Weights of a small transformer language model.
Size: 8 layers, 3.18M parameters.
Architecture: LayerNorm before each block, no biases in attention or MLP.
Each number is 128 + 24 x the weight over its row's rms, rounded and kept within 0 to 255. Layers, rows and columns count from 0. The size above them is the row's rms in percent of the matrix's.

# layer 4 MLP down (transposed), 768x128, rms 0.0802, rows 569-621, columns 0-63
size [115 100  84  95 109  98 104  97  98 108 121 103  98 112  93  95 109  90 101 101  98  96  98 100 102 101 110  91  95  96 109  89  98  96  96  95 112  99  96  96  95 104 100 108 108  99  94 102  97 103  96  86 100]
[[126 143 144 137 126 153 116 123 111 122 147 101 107 112 137 141 105 173 132 164 107  61 132 123 118 144 118 122 148 145 129 118  97 108 145 171 160 119 125 115 118 102 111  86 156 107 113 130 135 139 142 110 134 131 118 100 137  79 125 125 115 120 165 126]
 [ 88 156 125 124  93 107 139 113  95 141 146 126 140 125  85  90 116 177 105 144 145 133 114 153 172 120 107 140 176 133 140  84 127 145 158 130 122 132 108 141 114 131 112  93 151 119  85 136 134 151 122 144 152 125 127  94 160 132 160 134 158 173 176 136]
 [131 133 157 107  96 149 160  92 148 107 123 164 129 138 121 157 173 133 145 126 101 155 131 123 126 139 138 134 125 111 133 107 156 104 116 113 149  94 150 161 123 125 129 134  90 103  84 138 104 142 124 113 143 157 142 129 137  95 162 110  82 127 174 122]
 [121 153  95 129 164 146 144 139  91  90 125 141 123 114 120 111  87 137 147 140  86 150 119 102 123 140  78 128 121 102 109 156 140 126 117 132 158 164 118  85 160 143 108 123 108 159 139 118 139 129 113 136 152 166 117 118 162 129 115 130  98 152 141  81]
 [206 127 131 126 130 127 130 131 126 108 159 128 162 184 131  99  91 141 127 136 110 143  99  92 118 132 171 111 147 163 149 113 121 118 122 116 128 107 119 142 148 118 132 172 125 128  77 125 143 154  96  81 158  94 144 167 110 143  87 118 181 114 143 131]
 [110 118  99 104 138 133 184  98 134  99 127 123  99 124  91 139 138 135 150 119 154 145  78 173 150 117 127 140 103 129 101 124 129 138 103 165 161  78 139 127 121 147 122  96 139 130 163 136 159 148 132 121 130 117  92 116 147 140 143 168 141 120 127 141]
 [131 178 178 128 162 108 146 128 146 100 107 118  80 139 137 133 138 118  95 154 152 183 138 124 178 169 125 119 154  98 113 123 106 127 162 156 116 100 109 122 117 109 147 121 160 114 117 126 123 150 146 111 175 134 137  95 114 162 137 129  93 144 150 118]
 [123 101 116 107 157  77 126 104 119 141 109 146 153 116 113 124 166  85 141 120 128 119 126 143 150 103 151 119  83 159 111 127 113  89 137 122 145  91 152 153 108 136 107 161 142 116 115 163  90 131 121 132 142 157 133  99 106 144  81 127 114 135 128 112]
 [ 87 131 138  99 148 110 173 146 131 108 159 109  83 127 128 157 128 118 144 123 131 149 105 129 147 110 123 110 127 128  86 128 142 120 135 162 103 120  89  90 150 157 132 160 149 114 149 117 117 142 141 113 159 142 120 174 169 103  91 123  92 137 118 153]
 [142 121 155 117 133 119  95  98 154 131 139 111 135  99  99 132  86  89 156 139 144 152 126 122 147 132 144 158  90 130 127 135  97 125 135 140 138 144 132 153 160 147  88 130  71 146  83 165 125 120 112 174 158 143 165 129 101 162 112 113 155 129 154 123]
 [137 131 109 174 142 140 141 135 133 123 119 129 136 104 113 134 125  93 121 122 159 128 147 141 110 100 122 128 139  96 139 168 131 140 134 113  66 149 129 168 147 113 149  86 120 142 132 107 155 107 140 103 105 128 121 107 100 198 133 146  73 134 114  60]
 [136 153 131  89  89 134 114 129 150 117 104 117 126 155 127 158 123 132 136 170 118 153 152 126 143 138 107 123 128 109 113 118 156 136 162 115 127  95 114 147 122 127  96 104 146  91 113 153 119 119 111 142  96  78 132 142 156 165 173 147 127 100 151 133]
 [130 113 117 146 137  98 127 123 113 118 125 153 140 120 114 119 140 135 140 114 139 129 128 165 123 107 137 146 138 133 155 133 123 146  95 158  78 160 104 161 135 149 134 114 108 132 130 115 144 135 104 149  90 159 126 104 127 169 120 138 129 149 123 117]
 [152  90 123 103 102 134 151 139 131 165 117 133 114 125 108 191 110  68 106 120 127 151 114 157  98 134 112  93 116 139 103 128 107 123 154 151 132 132 165  84 116 115 141 159 154 138 120 156 143 109 136 136 144 106 113 142 123  93 142 112 182 146 152  96]
 [159 121 153 138 154  75 139 144  94 122 145 128 161 106 113 107 123 141 118 115 137 140 100 137  60  65 183 134 140 153 128 137 128 139  98 140  86 130 146 103 145 136 102 167 121  70 139  98 101 169 155 136 123 117 119 116 120 119 175 143 173 120 124 109]
 [103 118 131 124 107 118 136 124 111 118 151 103 122 172 148 143 134 124 101 127 125  85 103 172 119 146 108 145 151 108 147 105 152 106 130 131 129 105 132 113 104 148 101 145  93 123 150 134 177  85 129 122 118 104  79 161 143 143 133 113 111 114 119 132]
 [146 127  89  97 106 117 149 151 132 169 120 146 131 112 121 103 176 136 151 120 129 154 104 108 152 122 165 131 156 130 113 139  99 121 110 104 102 131 127 145 150 161 112 145  95 106 127 163 107 100  83 119 125 151 102 120 110 176 148 139 177 177 141 110]
 [117 143 178  79 153 111 158 160 132  92 127 128 149 135 140 132 154  94 137 111  89 180 175 150 113  67 114 122 167 158 132 121 118 120 133 156 130 123 106 138 127 146 148 145 141 146 175 100 115 100 122 140 109 105 100 136 118 120 147 160  81 150 148 125]
 [151  94  96 151 132 132 126 129 149 119 128  86 152 159 156 141 135 173 146 152 111 129 166 109 120 154 156 133 114 150  89 108 124 125 121 126 162 174  91 161 111  71 129 144 114 131 162  99  82 106 137 132 138 162 118  99 102 128 125  97  77 133 153 133]
 [ 92 115 156 131 110 118 118 128 121 140  96 150 150 126 155 139 168 170 105 120 105  98 144 140 120 150 136 118 172 127 128 114 149 141 126 106 109 146 142 169 144 135 143 145 118  82 110  94 128 105 146 140 105 128 135 140 140 191 151 144 110 134 149 100]
 [185 121 151 140 116  71 102 131 116 120 113  88 101 120 125 101 157  79 168 158 140 105 135 151 156 132 145 120 121 114  84 112 126 109 145 142 136 167 110 131 136 143 116 144 112  78  92 178 150 128 126 125  86  93 107 149 113 116 119  96 153 164 108 137]
 [128 136  96 112 149 115 104 125  76 116 105 114 115 111 149 105 124 132 138 105 154 112 137 151 139  91 152 132  86 147 119 112 163 124 110 107 123 136 127 102 147 167  98 120 133 136 174 130 125 145 111 103 130 100 114 166 128 107 114 157 161 124 137 137]
 [130 131  95 131 132 113  91  94 112 107 113  94 144 119 108 130 146 148 164 121 120 153 143 134 112 166 163 155 128 153 113 106 151 134 152  98 154 129 100 132 109 136 125 164 139 162 113  86  69 117 113 177  63 173 171 129  96 115 156 155 146 143 172  90]
 [108 171 144 138 140 165 117 102 124 131 171  86 118 125 158 162 122 116 105 162 115  99 183 115 122 164 137 125 125 134 128 147  89 147 187 193 149  97 137 130 128 177  86 107 129 147 123 115 114 142 116 135 132 155 117 143 109 120 130 148 167 142 114 119]
 [128 158 176 155 142  77 118 147 125 107 150 137 180  77 139 131 149 129 125 128 120  82 173 102 157 110 150 139 105 169 106 146 180 135 135 139 125 120 146 102 127 103 135 127 114 149 167 141 127 115 125 122 128 135 133 100 137 105 101 105 138 117  70 161]
 [148 132 144 155 131 161 134 148 106 117 115 137 125 172 135 123 148 113 142 156 115 164 132 105 116 116  71 147 134 112 146 159 148 131 108  89  80 112 127 115 140  96 142 100 154 150 124 108  96 136 108 119  99 109 154 124 162 132 135 116 101 146 131 138]
 [183 128 114 122 166 160 150 125 111 107  90 146 121 127 136 161 144 114 118 116 112  84 138 129 160 145 114  73 135 133 106 138 142  91 123 112 104 101 118 152 134 183 113 146 143 109  95 178 179  89  98 122 117  77 118 136 108 141 137 129 136 121 141 122]
 [158  80 152 154 101 141 161 121 143 128 124 115 107 135  73 130 139 146 105 135 148 121 125 135 148 121  84 132 146 129  99 106 103 154  89 152 164  93 126 127 133 173 160 123 109 161 194 112 153 120 124 119 167 120 161 125 128 110 108 127 101 128 122 143]
 [151 121 139 119 102  95 124 126 113 123 112 162 121 138 129 132 108 134 140 120 117  83 113  89 119  97 106 149 142 138 107  96 151 107 138 121 149 154 124 155 147 173 149 106 161 146 153 132 155  96 179 137 114 124 147  98 178 116 146 116 146 133 126  92]
 [162 127  96 140 150 108 114 148 156 117 112 162 170 141  89  86 139 123 151 107 103 171 156 107 134 156 153 133 135 127 138 112 128 139  86 118 109 141  91 154 103 108 149  96 148 116 118 124 137 115 160 119 140  99 118 123 130 108 133 102 160 185 109  71]
 [139 128 152 139 109 119 123 116 172 147 128 161 126 151 165 106 127 102 108  97 100  81 186 110 124 148  92 153 114 116 142 184 112 150 122 140 139 101 139 137 125 168 104 128 173 110 162 136 158  99 141 119 150 127 138 138 135 142 142 150 172 161 104 123]
 [144 185 157 127 126  92 128 131 123 128 122 130 147 154 105  96 139 117 113  97 169 111 113 202 128  94 109 115 134 142 138  87 148 132  94 136 118 130 109 114 110  90 135 119 131  85 133  98 162 138 134 141  86 103 133 123  90 119 103 107  92 136 223  95]
 [157 116 149 147 130 120 135 146 180  96 111  87 158 186 138 125 141 142 143 164 117 127  90 158 112 128 121 122  99 131 162 128 127 129 123 117 149 154 136 128 113 121 108 164 105 170 102 181 138 112 152 129 115 122 169 141 119 171  74 103 126 124 123 137]
 [131 161 122 127 127 151  79 126  97 123 145 141 144 129 157 134 149 172 163 160 148 114  97 107 125 153 121 190 143 120 130 111 155 123 170 148 150 135 119 112 108 160 147 141 114 119 106 100 106  77 134 102 154 123 127 113 102 127 161 115  72 143 114 148]
 [146 112 125  97 155 124  96  89 174 101 180 142 110 139  87 136 156 128 121 149 125 122 141 118 114 151 144  85 150 173  80 132 127 153 149 116 122 154 139 167 117 111 151 179 119 117  95 154 106 130 149 145 137 131 153  98 133 144 124 111 135 109 138  93]
 [175 151 130 145 132 126 143 134 145  97  83 133  88 158  98 126 143 135 106 110 114  86 112 149 126 137 138 125 155 101 179 145 135 118 112 156 140 125 156 139 123 105 126 108 130 134 135  45 110  99 136 116 110 125 154 116 141 104 114 111 137 113 131 164]
 [117 140 142 167 138 157 129 126 104 143 149 137  85 100 128 156 117 170 115 108 137 136 115 119  90  99 125 162  88 115 108 142 126 119 131 163 144 136 117 110 131  98 112 133 145 151 151 124 117 108 139 112 165 116 126 137 177 146 113 162 114 136 132 151]
 [150 144 145 159 114  98 164 132 115 100 102 142 136 156 127 132 131 103 124 138 131 122 139 132 129 112 150 113 136 139 112 108 148 108 106 141 108 103 139 127 147 127  95  93  84 129 113 165  84 174  86 109 145 189 145 103 167 102 153 104 144 172 177 111]
 [ 73  71 141 139 124 188 130 120 160  89 121 161 158 143 141  77 169 132 152 144  80 124 100 112  96  70 116 127 143 126 127 144 154 139 139  92 101  98 116 179 133 106 133 107 110 164 151  86 120 125 159 117 110 141 125 129 117 145 152 138  81 147 110 139]
 [165 104 130 101 157 119 122 134  97  91 167 141 143 102 125 121 116 134 102 122 157 164 152 122 117 104 133 133  92  57 132 165 160 143 113 119 119 157 145  59 108 112  89 123  88 129 137 139 116 142 121  99 135 123 118 141 104 130 126 127 188 117 120 144]
 [156  96 122  95 134  76 123 135 105 160 164 136  96 105 120 174 158 114 161 185 162 123 119 144 129 153 152  86  98 172 122 144 117 134 126  99 163 116 149 119 148 150 116 135 122 137 143 166 119 144 154 129 125  94 105 192 110  78 107 158 109 117  75 148]
 [139 113 133 130 103  96 100 133 137 128 174 152 100 124 118 158 155 137 121 110 117 134 159 146 146 133 145 134  84 160 141 108 133 125 123 103 162  98 142 150 156 114 140 110 164 136 136  89  75 150 104 114 115 104 120 126 125 130 107  92 111  87 104 121]
 [160 129  92 108 147 128 114 150 126 126 137 123 106 137 110 151 150 138 109 133 150 103 148  85 125 116 112 102 130 120 130 124  91 131 106 159 122 175 128 128 124 135 147 163 110 135 148 100 131 145  65  99 147 152 137 130 115 143 151 100 145 116 112 112]
 [137 153 148 125 173 160 135 102 124 108 118 103 110 118 149 138 114 128  69 127 173 143 116 149 132 102 154 169 142  87 144 127 136 113 111 137  94 102 127  63 125 113 144 127 112 162 153  99 127 170 156 100  61 147 122 123 166 165  92 125 100 148 131 112]
 [134 141 152 138  94 128 108 131 149 162  84 110 121 118 174 114 105 108 134  93 149 135 105 152  93 102  96 136 163  87  75 122 134 112 122 115 107 191 151 127 136 120 167 138 122 136  75 144 148 117 106 117  93 139 109 162 103 105 144 154 141 119 163 132]
 [147 127 117 119 119 106 108 128 127 139  89 111 149  99 125  73 119 117 152 126 148 165 148 128 118 120 145 131  89 132 102 124 118 168  83 100 117  96 134 141 137 127 108 147 194 112 156 110 126  97 109 131 126 123 135 120 110 119 160 109 109 121 136 121]
 [172 133 140 131 156 164 107 171  89 109 164 122 128 160 110 147 154 113 110 136 160 130 138 137 118 133 133 102 143 104 131 110 134 108 102 112  95 126 134 149  78 144 121 130  75  99  99 118 135 129  86 161 156 103 135 127 109 126 180 149 110 119 149 133]
 [122 130  74 123 156 133 117 145 114  83 105 104 151 115 149 120 143 156 113 128 149 118 109 109 138 151 122 113 141  71  75 111 104 138 123 153 150 173 145  74 134 121 139 138 131 144 152  90 129 121  89 102  99 138 167 102 136 120  99 143 118 139 142 170]
 [128  89 142 120 102  87 140 134 122 104 130  96  80  94 150 161 104  84 164  90 121 141 143 116 156 122 133 105  87 170  89 129 114 148 139 109 156 119 110 168 125 127 131 114 143 116 110 151 122 130  93 174 126 138 127 181 144 118 111 146  53 116 131 115]
 [116 142 137 154 147 116 156 169 127 154 134 147  95 161 108 102 158 119  95 154 108 163 124 140  99  93  95 164 118 136  97  70 123  88 146 127 122 130 152 140 157 132 122 105 134 101 150 117 110  71 139 118 158 138 101 115 131 151  87 132 119 123 113 158]
 [137 164 131 108 129  84 103 103 139 128 132 137 158 117 131 126 101 121 126 123 142 115 150 137  97  79 124 149 122 127 162  59 121 106 107 158 153 122 131 110 112 142  76 142 151 177 134 101 133 146 143 145 124 145 130  93 120 130 119 165 104 106  99 199]
 [168  95 132 109 151 121 168 144 125 135  91 137 162 114 140 143 131 139 130 137 175 100  96 150 134 111 132 154 102 105 145 132 167  87 127 104 130 148 134 163 147 144  75 177  92 130 145 117 143 145 144 159 120 136 111 140 133 165 170 124 144 136 102 114]
 [ 99  79  94 151 128 139  92 118 151 140 172 134 137 149 111 131 158 112 139 159 137 108 150 115 176 119 127  97 184 106 132 118 123 118 124 163 129 149 108 125 118 147 125  79 146 121 170 147 139 126 148 132 126 131 100 173 122 147 157 159 142 119 140 121]]
# layer 4 MLP up, 768x128, rms 0.197, rows 570-621, columns 0-63
size [105  95  96 102 107  99  99 109  99 120  99  93  94 104 104 103  97 112 100  93 100  94  97 104  96 105  93  97 102 108  90  98 101 106  91 103 103 106  97 104 102 102  97 102 102  98  92 101 112 105  87 101]
[[105 119 106 133 174 156 136  96 160 100 113 121 110 161 137 129  98 171 161  87 115 126 108  96 123 112 135 121 128 112 133 128 130 109 120 163 124 115 141 107 153 142 130 152  31 124 108 134 132 136 125 127  87 118 103 136 156  87 163 128 132  82 143 121]
 [117 190 103  99 154  95 136 137 120 125 145 107 134 109  75 134  89 118 124 117 142 118 136 146 112 123 104 102 116 124 114 163 115 147 163 137 111 162 138 146 114 104 130 131 171 117 116 114 112  81  93 145 145 129  93 136 116 143 130 112 156 100 122 149]
 [107 127 119 168 134 109 114 141 168 149 156 178 104 130 127 112 121 120 116 147 163 167 132 137 113 112  83 100 113 144 135  73 107 154 136 148 103  89 137 131 167 102 132 133 146 160 130 135 138 151  92 127  65 147 133 136 154 142  96 181 115 124 153 117]
 [104  92  93 145 124  93 134 121 110 149 119 129 117  66 131 159 147  67 144 133 151 150 130 117 107 153 105 139 100 116  86 105 106 151 106 116 125 115 157 173 131 120 149 111 136  93 139 103 140 117 187 113 116 144 116 116 183  95 148 139 130 120  92 107]
 [ 83 120 165 150 114 132 113 121 115  95 116  94 136 114 120 120 111 143 134 139  81 140  94 140  74 150 126 148 128 127 170 138  89 112 155 101 166 165 133 134 106 110 111  61 106 121 132 132 121 115 131 131 128 141 149 115 118 139  96  95 156 144 145 166]
 [143  72 112 106 104 148 103 134 115 162 153 120 124 128 123 145 119 105 128 136 127  91 146 131  97 112 129 153  91 132  81 122 121 125 127  91 160 136 154 154 129 147 122 110  75 123 108 130 100 101 119 134  73 141 107 169 152 122 139 146 122 129 102 180]
 [143 173 156 117 116 150 141  79 144 153 146 103 115 150 107 108 124 161  95 171 155 129 120 169 141  76 128 150 129 129 153 156 129  94 156 120 146 162 145  88 133 154 134 148 150 154 112 122 101 113 131 127 134 108 135 109 114 161 149 151 112 110  99 129]
 [143 127 122  93 135  97  73 114 173 159 137 144 123 138 163 157 101 135 179  68  94 136  96 146 110 108 151 122 118  87 131  84 122 137 105 126 155  89 130 160 111  98 111 119 116 103 135 124  97 149 158 121 113 129 142 105  93 126 141 129 114 140 148  79]
 [115 166 134 135 140 129 146 135  96 141 121 136  99 143 115 153 135  92 135 129 137 140 104 154 134 134 149 125 155 144  91  94 141 112 164 120 159 159  90 124 112 123 122 129 140 137 125  89 163 137 144  82 171 170 129 143 100 117 144 121 137 120 145 135]
 [115 130 118 149  82 111 142 128  99 126 139 116 148 135 146 111 143  49 136 149 123 123 125 121 121 113 130 143 142 150 145 154 134 139 138 127 127 123 113 126 168 105 146 126 118 100 155  88 125 117  88 123 120  92 150 110 116 113 202 112 117 125  90 127]
 [123 145 150 163 131 133 179 163  77 133 105  80  98  95  96 134 115 111 119 118 157 144 146 150 149 135 125 144 120 169 152  94 146 111 164 173 135 121 111 134 111 116  96 127  89 100  98 134  95 121 160 135 149  98 130 133  72  93 130 130 125 146 126 141]
 [126 107 132 113  97 101 143 157 133  95 132 190 108 140 125 108  70 136 143 103 149 112  91 155 122 127 144 107 138 165 140 108  80 152 170 179 142 162 125 135 132 132 116 145 156  87 123  86  78 154  70 120  98 139 145 151  89 167 130 147 115 133 125 120]
 [ 84 144 176 147 116 125 138 150 141 113 124 129 163 127 155 124 126 171 138 119  72 135 138 120 123 124 103 181  97 125 144  79 152 105  85 122 110 107  94 116 115 136 169 126 111 123 142 159 116  78 141 112  63 120 148 111 141 171 115 139 101 109 111 181]
 [122 118  82 139 113 125 120 112 132 163 173 150  92 159 100  93 128 115 134 125 177 153 146 103 142 122 123 134 108 122  77  96 124 119 165 124 147 100 126 118 143  88 147 104 137 157 153 124 149 128 139 167 144 136 137 152 177 119  96 112  83 107 124 140]
 [161 144 129 124 152  90 151 159 125 166 117 114 104  81 126 116 129 110 172 143  62 174 104  94 147 121 141 125 140 112 102 191  95 127 153 144 102 107 100 151 201  86 149 103 129 143 151 127  98 131 147 120 123 109 127 136 119 143  82 122 117  88 129 145]
 [103  92 109 149 138 112 130 159 150  80 111 107 143 142  89 136 117 133 144 144  93 168 113 150 105 144 147 144 152 140 129 132  93 155 139 110 107 147 169 113  99 117 120 106 124 152 103 151 125 120 154 111  96 157 134 115 119 113 130 124 126 171 139 135]
 [114 132  85 160  73 144 108 135 138 100 149 154  97 124 112 138 146 147 129 111 179 158 117 156  81 149 128 128  70 161 103 153 110 113 137 144 128 136 149 147 105 123  75 101 105 106  99 114 164 136 147 138  92 128 145 138 128 154  94 135 149  94 121 147]
 [130  92 107 126 126  57 126 117 134 139 152 150  97 125 107 129 143 131 116  92 111 167 133 111 142 110 150 103  83 117  97 120 112 112 140 117  97 136 129 124 182 116 184 128 143 138 147  96  88 136 104 139 122 124 151 154  94 137 151 153 113 137 150 121]
 [147  65 130 128 112 151 131 107 158 154 150 125 101 112 182 104 134 151 169 176 139 127 105 118 100 117 157 111  89 115 113 128 166 144 142 155 136 104 130 120 133 142 106 128 120 156 165 134 158 125 134  93 134 110 146 161 150 103 167  85  96 129 141 108]
 [ 85 107 141 128 111 153 151 150 166 117 150 158 150 145 132 113 134 145 138  82 162 129 141 125 114 125 101 147 160  96 163 160 114 130  96 108  96 106 134 146 139 115  86 176 168 124 138 147 132 106 134 125 130 120 100  92 103 152 135 179 112 133 148  99]
 [134 114 171 140 160 114 118 162 136 147 171 106 163 122 189 108 140 138 107 116 108 131 145 115  85 165 158 139 163  92 121  87 117 129 170 116  94 123  82  97 100 111 156 106 120 133 153 143 105 121 110 175 159 131 113 143 156 117 103 110 104 128 184 146]
 [112 172 145 153 157 157 122  88 151 126 113 163 122 135 157 161 181 109  83 147 153 109 112 117 110  91  99 123 131 171 109 159 123 145 157 136 123 129  97 109 141 114  65  65 170 128 150 163 120 152  85 103 140 131 101 149 140 126 103 147 129  97 112 159]
 [101 124 150 106 131 143 145 155 111 137 114 117  68  87 133 132 118 169 149  56 211 113  98 156 128 106 142  91 132 178 122 122 154 135 134 116  98 132 106 149 144 137 123 136 112 107 131 129 182 131 146 103 130 148 140 111  81 119 151 131 122 168 158 112]
 [171  96 144 100 165 101 109 151 136 182 178 112  94  95 164 120 104 124 130 136 159  99  85 122  96 113 120 151 117 143 118 123 117 202 108  90 140 135 136 139 123  85 103 140 124 114 135 177 100 111 121 115 109 165 125 146 120 153 184 132  95 131 149  91]
 [114 147 131 127 136 137 138 114 148  99 112 155 197 118 125 155  91 152 156 142 188 109 118 138 131 120 118 107 148 127 107 119 130  93 111 123 142 113 100 183 101 153 128 148  92 157 128 101 158 144 115 168 117 132  98 106 147 136 139 112 134  87 101 137]
 [140 146 141 102 196 112 174 117 154 102 125 137 124 125 134 116 132  99 117 129 124 114 106  65  84 150 175 111 155 153 111 128 183 130 144 121 119 109 132 126 127 138 113 135 123  91 151 124 132 143 109 132 147 133 119 116 163  95 137 151 118 136 165 154]
 [127 169 149 130 109  86 124 160 164 104 102 162 138 129 141 107  95 117 152 103 109 192 103 112 139 125 108 140 107 116 153 188 101 132 113 131 121 105 150 136 127 116 131 137  59  77 118 112 148 148 116 113 139 109 143 118 108 118 123 128 153 121 129 114]
 [136 117 161 131 157 156 149 132 107 175 110  75 110 129 133  90 138 131 141 110 122 151 133 111 149 122 177 115 136 111 165 123 185 139 124 119 104 117 141 150 130  98  92 101 111 132 146  86  70 124 127  91 139 108 169 168  89 110 142 114 112 132  90 123]
 [137 123 177  92 157 125 143  90 122 179 187 158 117 151 135 133 120  75 106 100 137  81 109 130  99 146  95 155 132 167 127 118 192 136 135  89 117 127 171 117 155 143  73 123 114 131 157 144 155 170 139 151 144 127 122 130 103 122 137 128 157 111 104 101]
 [117 136  93 135 104 117 131 114 152 156 139 114 102 105 120 152 106 147 133 131 162 108 136  76 135 101 147 140 155 110 112 183  95 116 183 117 148  90 145 120 162  90 140 147 118 147 102 121 122 156 128 122 138 125 150 103 144 115 146 179 107  88 153 150]
 [102 118 133 109 138 206  92 126 133 139 110 124  95 145 131 124 119 146 118  95  89 101 140  96  62 139 120 173 126 104 119 149 114 138 123 146 106 139 118 110 116 139 100 158 136 162 150 162 134 132 162 117 112 116 102 137 142 148 169  95 109 174 115 173]
 [143 159 110 127 151 150 134  93 110 143 172 158 150  94 142  99 172 125 109 102 127 133 134 145 141 128 112 117  81 164 118 134 157 108 140 161 123 126 137 102 134 118 144  90 141 104 152 138 126  76 103 109 127 113 109 130 155  59 132 147 127 141  93 164]
 [110 131  92 157 142  82 151 138 124 150 136 134 138  85 123 136  94 127 165 105 101 177  68 122 122 107 151 120 126 121 112 119  92 123 151 170 147 144 123 144 129 170 143 115 157 138 136 151 148 119 162 100 134 134 122 150 147 133 124  86 117 148 159 139]
 [143 153 160 166 136  99 175 183 117 119  86 165 117 119 162  81  83 122 106 131  73 131 113 104 135 116 117 138 133 111 174 130 100 166 116 148 107 116 143 137 109 163  95 128 145 126 118  95 114 178 154 116 143 115 136 119 141 113 112 123 154 121 106 168]
 [167 131 144 151 133 168 143 156 111 150 168  94 114  69 148 173 160 110 108 124 117 118 116 115 148 128 138 115 125 124  98 131 162 143 166  99 103 143 137 129 150 128  90 140 107 123  92 153 101 117  84 142  97 144  78 138 117 145  93 195  84 131 135 156]
 [111  96 165 111 114 135 160 120 146  98 119 145 134  93  50 132 165 122 131 134  99 135 128  88 159 110 136  86 107 116 124 141 110  91 156 146 141 147 134 132 120  91 126 140 136 138 128 147 134 134 174 141 130 151 138  75 150  69 113 165 101 125 124 103]
 [ 99 130 131 147 108 128 114 151 126 159 140 111 109  98 141 157  91 136 164 166 122 115 101 168 125 118 132 116 100 120 116  93 130 102 166 133 121 147 106 130 148 136 147  92 102 119 157  94 165 119 130 121 152 117 113 147  74 126 175 117  92 142 158 117]
 [126  84 162 129 163 115 138 152 104 163 151  96  90 110 106 117 128 106 132 107 121 149 125 134 118  98 121 130  92  87 117 137 116 116 147 167 145 170 134 129 140 137  60 128 112 105 141 151 133 137 109 140 168 132 170 133 128 121  63  79 130 105 140  83]
 [140 136 165 135 105 145 123 137 134 140 160  83  97 140 124 112 101 113 108 167 149  66  93 126 136 125 136  86 136 163 120 147 141 161 103 110 125 108 127 149 112 101 162 131 133 160 139 143 127 171 106 149 153 131 149  98 106 117 133 129 136  83 126 167]
 [153 169 167 130 141 171 124  91 120 152 138 136 156 153 118 122 150 134  99 130 105 124 127 142  69  85 141 123 132  72 150 129 156 127 133 140 117 104 100 170 111 112 105 102 134 129 144 128 145 111 133 126 109 151 170 102 118 151 157 135 137  81  87 140]
 [117 159 140 126 135 135 151 155 158 117 106 143 142 172  94  54 108 137 139 149 146 174 123 131 147 137 106 163 146 127 123  87 154  96 105 110 155 119 118 113  85 109  89 130  80  71 112 124 160 149 184 157 116 123 165 126 158 102  89 130  90 138 141 156]
 [151 156 153 144 125 105 136 113 126 118 129 139 140 150 175 130 127 109 123 143 166 124 144 150 127 157 196 153 116 104 113 124  90 110 120  90 187 130  90 135 134 125 137 139 109 103  85 130 131  85 136 155 164 160  90 117 141 160 137 135 106 132  94 111]
 [143 146 153 154 150 134 115 116 185 119 142 103 137 171  85 167  91 132 107 111 137  98 105  77 123 143 141 122 127 142 128  89 122 109  91 132 158 125 120 140 103 135 133 144 142 122 152 134  77 160 139 155 127 150 137 118 164 118  92 143  94 121 108 110]
 [143 113 120  95 178 109 113 127 122 126 126 177 102 135 158 123 129 130 125 124 137 144  99 103 129 104 100 105  50 110 144 152  80 131  96 150 143  88 108 159 116 154 121 127 160 132 144 162 116 119 123 161 117  92 125 126  88 150 103 101 161 137 127 142]
 [117  79 127 109  76 177  82 145  62 122 148 109 124 108 137 129 108 147 114 163 149  94 139 124  93 138 107 140 130 113 155 143 125 135 150 130 126 123 136 144 117 130 132  96 106 160 124 127 147 103 175 106 175 112 101 117 101 144 154 111  88 156 156 117]
 [111  89 123 151 131 109 139 138 127 133 102 146 122 113 127 134 103 123 163 118 136 135 126 110 129 122  91 117 102 134 112 156 163 136 126 113 104 115 185 124 134 153 115 173  94 100 132 129 137 162 148 136 146 132 160  93 111  80  66 120 161 127 174 129]
 [114 113 133 152  97 152 138 109  66 124 104 111 100 152 120 115 110 104 127 109 120 129 109 124 115 137 125 145 110 130 134 117 102 173 114 160 111 121 126 121 143 130 127 121  91 121 134 111 144 169  94 120 122 114 110 154 130 175 115 142 118  87 117 112]
 [118 143 126 104 139 127 136 129 121 106 139 137 165 144 120  93 144  87 132 122 171 113 100  86 161  99 130 126 151 112 141 162 148 146 141 135 118 113 152  96 119 145 113 125 123 111 155  94 150 110 132  75 155 140 120  79 104 144 139 141 167  84 163 142]
 [126 119 200 111 133  97 123 137 112 123 142 114 146  93 162  97  93 147 173 126 104 112 100  90 132 142 178 150 122 180 149 139 147 148 131 137 104 126 123 163 176 130 172 130 111 160 107 147  97 155 162 111 123  97  85 142 123 143 118 122 168 137  93  88]
 [ 90  91 139  96 148 132 135 104 113 124 149 156 102 130 123 160 103 124 105 111 131 145 124 128  84 165 122 105 111 151 153 138 150 108 119 105  74  91 159 129 141 153 145 133 114 139 154 105 108 125 200 147  99 114  91 107 125 118 115 114 112 144 101 163]
 [137  99 103 134 116 123 155 119  92 161 155 123 133 161 152 155 130  99 138 137 106 122  72 123  87 150 135 110 147 124 124 112 135 169 100 110 125 154 101 149 124 130 107 103 129 123 144 127 112 145 109  94 148 106  91 139 107 129  99 130 137 159 169  94]
 [126 139 132 107  96 132 172 152 120  93 117 114  88 111 126 136  97  97 131 119 101 130  94 143 128 146 123 151 103 182 106 160 164 114 126  89 128 130 132 122 156 133 118 125 117 144 111 105 140 146 144 161 169  89 134 134 149 131 110  82 163 134 120 129]]